Weights of a small transformer language model: 5.01M parameters.
Each number is 500 + 40 x the weight over its row's rms, rounded and kept within 0 to 999. Layers, rows and columns count from 0. Numbers have three digits each. The size before them is the row's rms in percent of the matrix's.

# gate: layer 9 MLP gate, 320x160, rms 0.137, rows 59-72, columns 0-159
# up: layer 9 MLP up, 320x160, rms 0.144, rows 59-71, columns 0-159
# down: layer 9 MLP down (transposed), 320x160, rms 0.143, rows 59-71, columns 0-159
gate59 087:505528598498544476500508574535490505426509550490434545504515489459536485511499470507478516416559482547522427513533468540518516440506442588540501564506559544539543453538496402539489464527523411583560509448454521536459537547543518481507536509491491497536458535496480496495475532430497611511512548513481466491609516473500477505534469465478483482434468525523504470503460489400528432525463458456449472526531501563509514506550546529526496494573547518521497518514448497540519544550496548
up59 098:517479494536455479509516453450550515440471524502500471516460488465483500455492490477580581444460528484437496533521568527452482450480542465501511487529455480478515559496524497476541550555479514585485488485476431460408593541527496513474604568483532489476522543491594517467501574541484508529465457445517451521510520553533449472490525442456578416506470516413479540527488525537445498566542481547526451434492562465495494496424560506585515539532490464497489457524483456534478486501478534
down59 098:431386528517410486460529486433486561460477480576524445493447444493562561484520491422513555466474561435527482525546527473513460494519492502507474525490535503474507421428479519499548560521533569511453515491466536489462539462484491519421542496463506503463519547509560581502489555520549489507469488505511462504521547443534536500483502471485562468487549499527449539516472566524500469481492495528609456458492566470490504446473554505524474560530481424528607509490498472537491565575529498
gate60 106:466433516525511505489541468553600557464510497565522471519446428549593510439480535492532421461499520482499525490469406519491587531596428423462523515445458536461508437458493505497561457543484470508519442513477525462532418485487476533529442543486477516455481503562478485467511512529589514448495520471559532498505487515528487518517509459522541437577461547503466557492543494473550464470514507541483425429495456519485536525511508533486575468483541506438528486477518454436513508544473542
up60 104:459476564508495495497509485595506489536475540514466593522554431426545454535500509522399502438467518528562487554546444533497559572482539497514494523476466538472475567569473523530493437553463509443501469504478524428443521461496561495521451552484514533489373468516565505430456491488514505453419539500531577450459494523454528531555508540496486474456460433499488470412538511529522500540490522531551532509479503470520526576525514515513534497520514464508589535469523489504522449529477511
down60 104:474492480499431462468536501575501465457554520533469525515522494477503472503468589495503440534481561505504595419446531511510546557487512480440560530521528427418457525430510470553518520477504524555512513436509392531572488529473542455523530514503581416425514546503497495441466498477581529563493572437524540440471529440469500460481481465525438439524492449523507481515471478506499506474539532520512501492516564609501508560501457492486518445538528514503510534488577508463506534518487516
gate61 095:490517459525560495520470529540498465483483548497531530568489461471498430537548531503441520505521584460525447506554508599474525474487524512531512550515566480510486517478440485542404429477492476512581476476497536515488587442547464538526474514524522482459429439474423497428531547453562561551525487484509490524522448492523526565539479403480433525499536509530498516534487499489506510494566425530548539446447522489512515534431520507529429488522529468467419518572467551553434497513515454
up61 093:552467483546545591501510480499425525535435501506553459521543474470492486484510421517518535478445478459465470545488514601487511476569541497475534543466480488504506513488426547463470520442459529500478500461425557474502570554500507435482520412535516548507479510517433483493571493463489527478537490454531478492504546499464557466569441455509485489478544451458468514545527426459529497433474452590501556442421500469524513531380504490527488440492548511488441503527517549532469497490587515
down61 098:595507506500544580556532491528500533563407464562477587514547447508519514463558481511544515425495500440487606483472543521442479519456448561468460536474486494509520484490515441530552494495504421459423513471504436504522495442436477491472482456484511466531551502493488553511509463485466494538487473471556501413514537479531563469488457486518445516540544513477510457471493496500544452540489520531483563541449483455496507522509463484520476506540462565489474526546546564368484452441485575
gate62 095:453470547512496514563600589508541493455474534545463458485457463494523494537546521487489498417526493489542484533483516601496488497545494454566549525527470529491473448620528535428503514449495477567479497521492511548539467564464470487428492439473512446534518554534514450500491505521524514484559484479511479475477512476576484485536489436510470579493440481504478415543476454524475436496428502474498523480435523558560578511507481546434434457531580507553518525506514503456506549431508499
up62 099:477489452477479457427514440538529508564581448433511503540422456481563483529482468445499515544521484535475548472465484537471486421550465559524480474517411485484546602493428583533600471602504485510513511483543521505429476520549517477526498513485470501441506490513538517430558527559500542513515513480415475468509530559448491517441564533492507468490548499521516595506548536499508481477536472484485509546563452429514459427536501488507456500490492491532448471499507482461433488502526459
down62 098:470524538529585534526517504489515463473480582467493480602455501537478539584487451530498498479524432486517450552481517457526573479478497524502542546407459523433505508441476492502489530562496492493515501545474566495532471532516407439554456453486530487442511495512523477455434581468497531521509502519427524589514506475508460500549449496562522481562534525529465552470539479499492480488567417502492520544530532479411521555488462514542468546549488529533493598469493461407511526513550538
gate63 096:486466542563452531521568488434527530485553509578557471463498518554583430529575502550467501417473441517430520481471498449574551519464559493499543569447458498578456533535519467449547388521487515513545471501529487479541437548499505510498528503512441490446478531467535502473480431476463535488507498497504522471476517535477489531493477502456497545527459478514556459491445567532468399431508522475451493533514453490439499562557496504533555527531547482479484552576544537473493557538510513
up63 099:578464475467500520479486591582499446446401527462548457566504527474534526508555464465541517530496508498536488529443547500530485526538482592529548452487512547478492474463574495464428537499418508508447548431463507519557497515471455501475490489554575469509499538479561480468496439444571533506433527475418580539490535533492477491422489496458513481495529458523449508430543520483469519440543489543514496589523553534500478502491471468409477506521471494538484497532518434483528523478439534
down63 097:500520533476504547513529505513482545536546464558502456462483517519542450483506459460529525429454540482501503506437520491533506565497395423427505541396564487534542466502461511565540480460594507494507479507540496528473462500556500451507496540525437486509480512533573505532501483440498519483433495484538529608498591495501568565460529478506506496511570505491478471462472500588473469505507506479544551433463512594454487525534496472509548518474542524507551436508499448480559462466508391
gate64 114:457448529486486506506558418511517592474451453492525533566604505484478463516517505419499503458521502463563500532463539478476466494472493485531570420490554494473477429520531418450521491531487464507515449509436523484515500448556497578470561472500544538449478480439508494539543505449523419480467497548439505625413493508576567457510541491474509495487472519611477484510504501442511501532528470479481511482478469565469549489564496540532485491444516490487563530509483452495495522497449446
up64 115:547421440505499501522542481482543585537471484516468559533555470439476440589500517515544439500466559458492578527459493479476439556525510494488478483500503460456448477453483511451496510470506454448466576511471499456503488572490535487489511458528596533429502555494546503487461486528480413477454415558393493517419488485518491500483515512479570466481510501564482496510452486522456543503481563534533472540425471450448475574505510483530456512428496527469580499561529482473465459486477530
down64 112:530515449474504493513510584462527536491556494441467519453447664500471457485543565507518477489485517507443444489395511502508412539494516481411454521459511472478508493461521537514547507502510528497503522505483282525518475447476490542491524518514537476516457556519515451450541499503484475435513554477478520355491504485504509509484512476483587512487492481512507465510483557471524513470493495488519528507535485527495515482498512505474458520402499508471473483536525543485510514500514492
gate65 099:432533528574460480497464482519511506462467471456504511458491399467484517479528560492433449489521490490491450485479530520510467509509401457515460456523509540491546539527495459540538457521413453446432470509462492491488425484537464461522519465530550539437483463505551515534502479491539524451498518513546462588485565521529563487577529538502567526486577503543473529577523483463559475538490376536523489505592507466529552505555512466436523475580520521524529499511494488518549546430436503
up65 101:527500573454459531529522489478470526405508498541507509560456555512538451488440449507531520468533504579503486552538488409436493521463487506505483510522466460443523408449557601478509550482529442514596462545496505523509524490513503532518490481483424473511478446461468495523582487499461481520429529406544551535483488440504481498463448460500496560432513499457491498498449448501539528522479566519491436463569516565423454536442464543491542462489463476445556502506477465526497490471492571
down65 101:485466522485546506478475541455465540429506489500520500491495438478579578499472492520429455468540502502478599491482502545529450537519447472494529496462495466490507509488519494532491464478482473490461533499466611486437542517615473450603508483506536539481573560526501417466499504473553553537437545569515529461475514546461447516525486499508525542521519543463457557477507506520526455494535445487428552439496586528495495496510495483500505416593510516485487539512532476521436607481431481
gate66 108:521450559541422465471472505508503506556504426554522467430516466502539491499473512542454483516549511506480445428495518479453373474471513536545507444539551543508444515526438511453409510453432472467513571591504608481511478502484473540458539429544501563466474477467498381500538558514467466461518552493481468510509507512517498480503468550527556468510440487522544505511541515484491437562480509487488513501465495469417469519424537464468491437503450499462555543497465494489475528511445458
up66 106:517525457536427515531506565519519486445508543522521479508484495601487415536462515529533572446444495559452495521512470482513521557457497542417511494514496454540497577492500490454447490534535499427555483536437508513487505522508546534455521509464489419528466582458503527504487425522435496490454449516420505456499477455510474508474478517530610484553569596564490458483499419518522465538477537442427504461504451454536502523493539516548525529504481546511485549450461479505488527434480576
down66 107:596477557512502478558438497494506507547518381492499505512528500444574441497487567539501505507460494542441357529465493548493469517526500485416500558550456413520480515576540480531467533510530499500470478465573575495552492510463495538459476507462480446502564473487483493504483510592447483549447450464524522502525506441499491474469485506422465546478479473502424496468503503573454486449505467517419507445496582489511466466533462492456506525513508461478548498514458565445513464516523480
gate67 106:449533494502507520523529499491526501502513515490518537541588518449502535528499478550506432404454527506516492503540436594571484519491427491529465488517476533516501561505566531429519516405488551513505467514500500546504500507568493467442493562506447507461532429443536510541486492571499509519446503526489530554490609457549449556456490533435479521525472480563520494457485507563519467551504555520580553535530480492457464500541538481495465583521546527537469550513429463438506577456513419
up67 103:480448480466499550545485530500502397600536379456522501474464511549645478547493479518501489537482553501495505465460500520487492594475438458450484527471523479475498522509430475487517537516536554454547450512542489444497560443443467537487489453455490489447516499467444443487460471487466525467495574500520508516507448517515546445500514517459515532393512522528472494517525521459441489589476542508510528526508480481521508543502555568489546434501442493423511561448481502579484505494510497
down67 101:479530415523515487465532486532471522501475515563517529532492600451494555507442551527475536510517495544444441547501479513552579468497530484410420540513454584496547508549511513520491506475518472538485488443558532549517493506462444468552485450511488484452512570494552477579540541498498466532462530535489532566511475571569497454471480500536523431504501565509506482601455481445541431501434506465493507502547513543551507553511533557527495474475628481556467485500512486460433472503459501
gate68 099:533567476432517577533481559455544541449552530459472459526441540536483507523435607468499559502479471563485479483473448496456528454489436476505486560561490496499516580522472476592568537549518491499504502476516525478430482547447438506522484470462560400460583577441581491516541499533550409484470489500457455517488479497553513557489529485542467453530566529545499554540563500467478506456466454498482469525455546477526478477508452482530499496496525515494456489480480488479480583510482518
up68 099:490472472498482514537450511537548494470527576477482532534474530507531464451552433589524481551591473510492482528402502467448468448459507570490534464540480538474577508537485514557477544543480504434554553541487490479499563502537453488451491594509565457544498538454470492543498507481493464509521454533474477545449561478461510515481533534517536455484525477452478509460477528460472500459475498530519435524509454473510457558592466498518493532522541540598549446444528518452502429547591418
down68 098:541538545474496515499455479433493538404465527561471535506522586527444572586507493519485464534499509530547482562505545545468592520508516453488521466559471506491498534540471459485558542482529529540505504442512384500444541521459503604571557507421458470530558502501494510538509464500479505471426553505537502563494511503545510511613483548572462544501492495553485428521454485465476531546421440482500507536546502522500451504463489500470491506515515461496466467471462491483541559474458552
gate69 098:502551465591508556429422503518532536516466508553588549516562516510480540568478506568487452476462500457471481508514532544502520422488500482479515413505488552463490513489558540503515540470431499487365451539470515443472504492465548434506485476520488468565516519475480538508544561530474549479548595477515529499524545582547539464503440543510449530483549511515469524468431477480508513526521513489544475568503496564513531496487507505378466479517541508530525506482546564512572476465534464
up69 100:507499547457561552490577506456526441514483447487493426471430475527482474538475471448464547489562502513426545519597494474505495476541432429510515579551495506517453506452468443447506476518553463499508529465525480432515540510525535488507488524373479532463503481516585429449448519506474446514501514492427509472428483472488481555463551473532563484539447541459500542508513504564487498523496488497553510432495538474500372455503478460534527498549514511465523528495400503493472531509451485
down69 098:453499495536454493512453411510483553534550448497582484448573516481479560474491522524531516427445502475517454489472485505510467506475511508539570461455508561514502486472545522512515511488471492476433541499472608520509437497457574453522476401510534448500510486488430530514528529523520543490518532506550499560582482510555526460544376477492453590446601458478514472518482506453557520478459450490518486553527433524460545517488471474408459459510515466532533452526517537518523476556497493
gate70 101:530507586520524547563472501458555489569550521409430509482475492507487533507476498508500539501424534490496393371506524446503527501486529529520555531536524535470543507491505505484548503483540540508487545514574538463522504482522536511523563502443575521520474501445453426477434534444486482537475484559493504487487547531532533469447541470491511472498593447493507529572516448530491541479530501446498490504470509449528514488550529437425581506525456531482551550492515378454459450511545508
up70 099:468493523499498500472515442529541552509479493484480527589548504517530510508467500568500386460494521492534473533418539426506431532504473446544464426481525583488515443476529536516577495513490544477405531594433506433472486540485543465547525500500449442521588499465520614473492496558542523502546459465523465477553557513450490503525433514517471464508503481503420558488478475512546434513528485457483504467515489441503519499536487566412493519518520447484572481517487510471538470515461469
down70 098:556410446521513430547559474501512438480510525503515527501514493507469481439492461521501500497492500463505504522473513465526390530518466456479448432512546431536499560467452532433511490482549499595510517560448395488539493459514535479473479499582499521469597508565475496526469481521546475503485518484486474463476470527455530530472497425518537530521506494569501527502492446423485442464495468505517544498438546522422515555406539572587523499428517531494530463527428517504500452572502509
gate71 110:495497498514487486477560547594467513469483583451490555487522509476457459497530521486540463464444517420486507536452522517531526544569472516566502443490562512523420514440595493517536479450505548582536550453397518557505513461503501538543479504479470531486423514475516508459465476532513455543506507538491448574480490543564560543509524496402530479480463514541497500559473488452434553525455543521548572523486468463419469517502480520430457510507520522471557462505488528531540421447469484
up71 107:504478549474474494401465516565465481450527569572441565499485446455482510478533505457533475474485541503463562519492484429511447426480425402478465535412549499496520409554443504465457437533505588563534487495562538571528538463508523516470491483525527523522560448548456488548496484569443451494488511478512494473546515529444500547504544523488480520500488416485468487481546506547513502538477591529442480492547433554500564486462502519492479540503485492554514495463498476463480519435450493
down71 107:478478435451506493445464507499521508447522438525486479398514533407506526539494513431552480425491516500459446524531507485439543492490483490593539486458469472432493399490495538552469497468545530499512502428492507495577429489566446543532522494531521557536574480558539525535512468500388465563441511448504522485465536508400503513542521572531527493546506505506460483533564464464494553569488468499431479527506566500509560463496486488479503501520471444512490450498471482457507547444534474
gate72 105:501486471520519564516510598547508512466460534541474502500452507514458483528439458499527532501536518470468415595480454562512536528563470497575489482573497533413492502527451494459530493505516557479507549507449537520565568464525604526473543480528560537486455433549494525475524512478432502516497577509503502516545535555537482582501510454534453500525447440518559484559447506506519476507435588492450520496534475449420555518450483565472508504540560486549476481571467476469520494523464477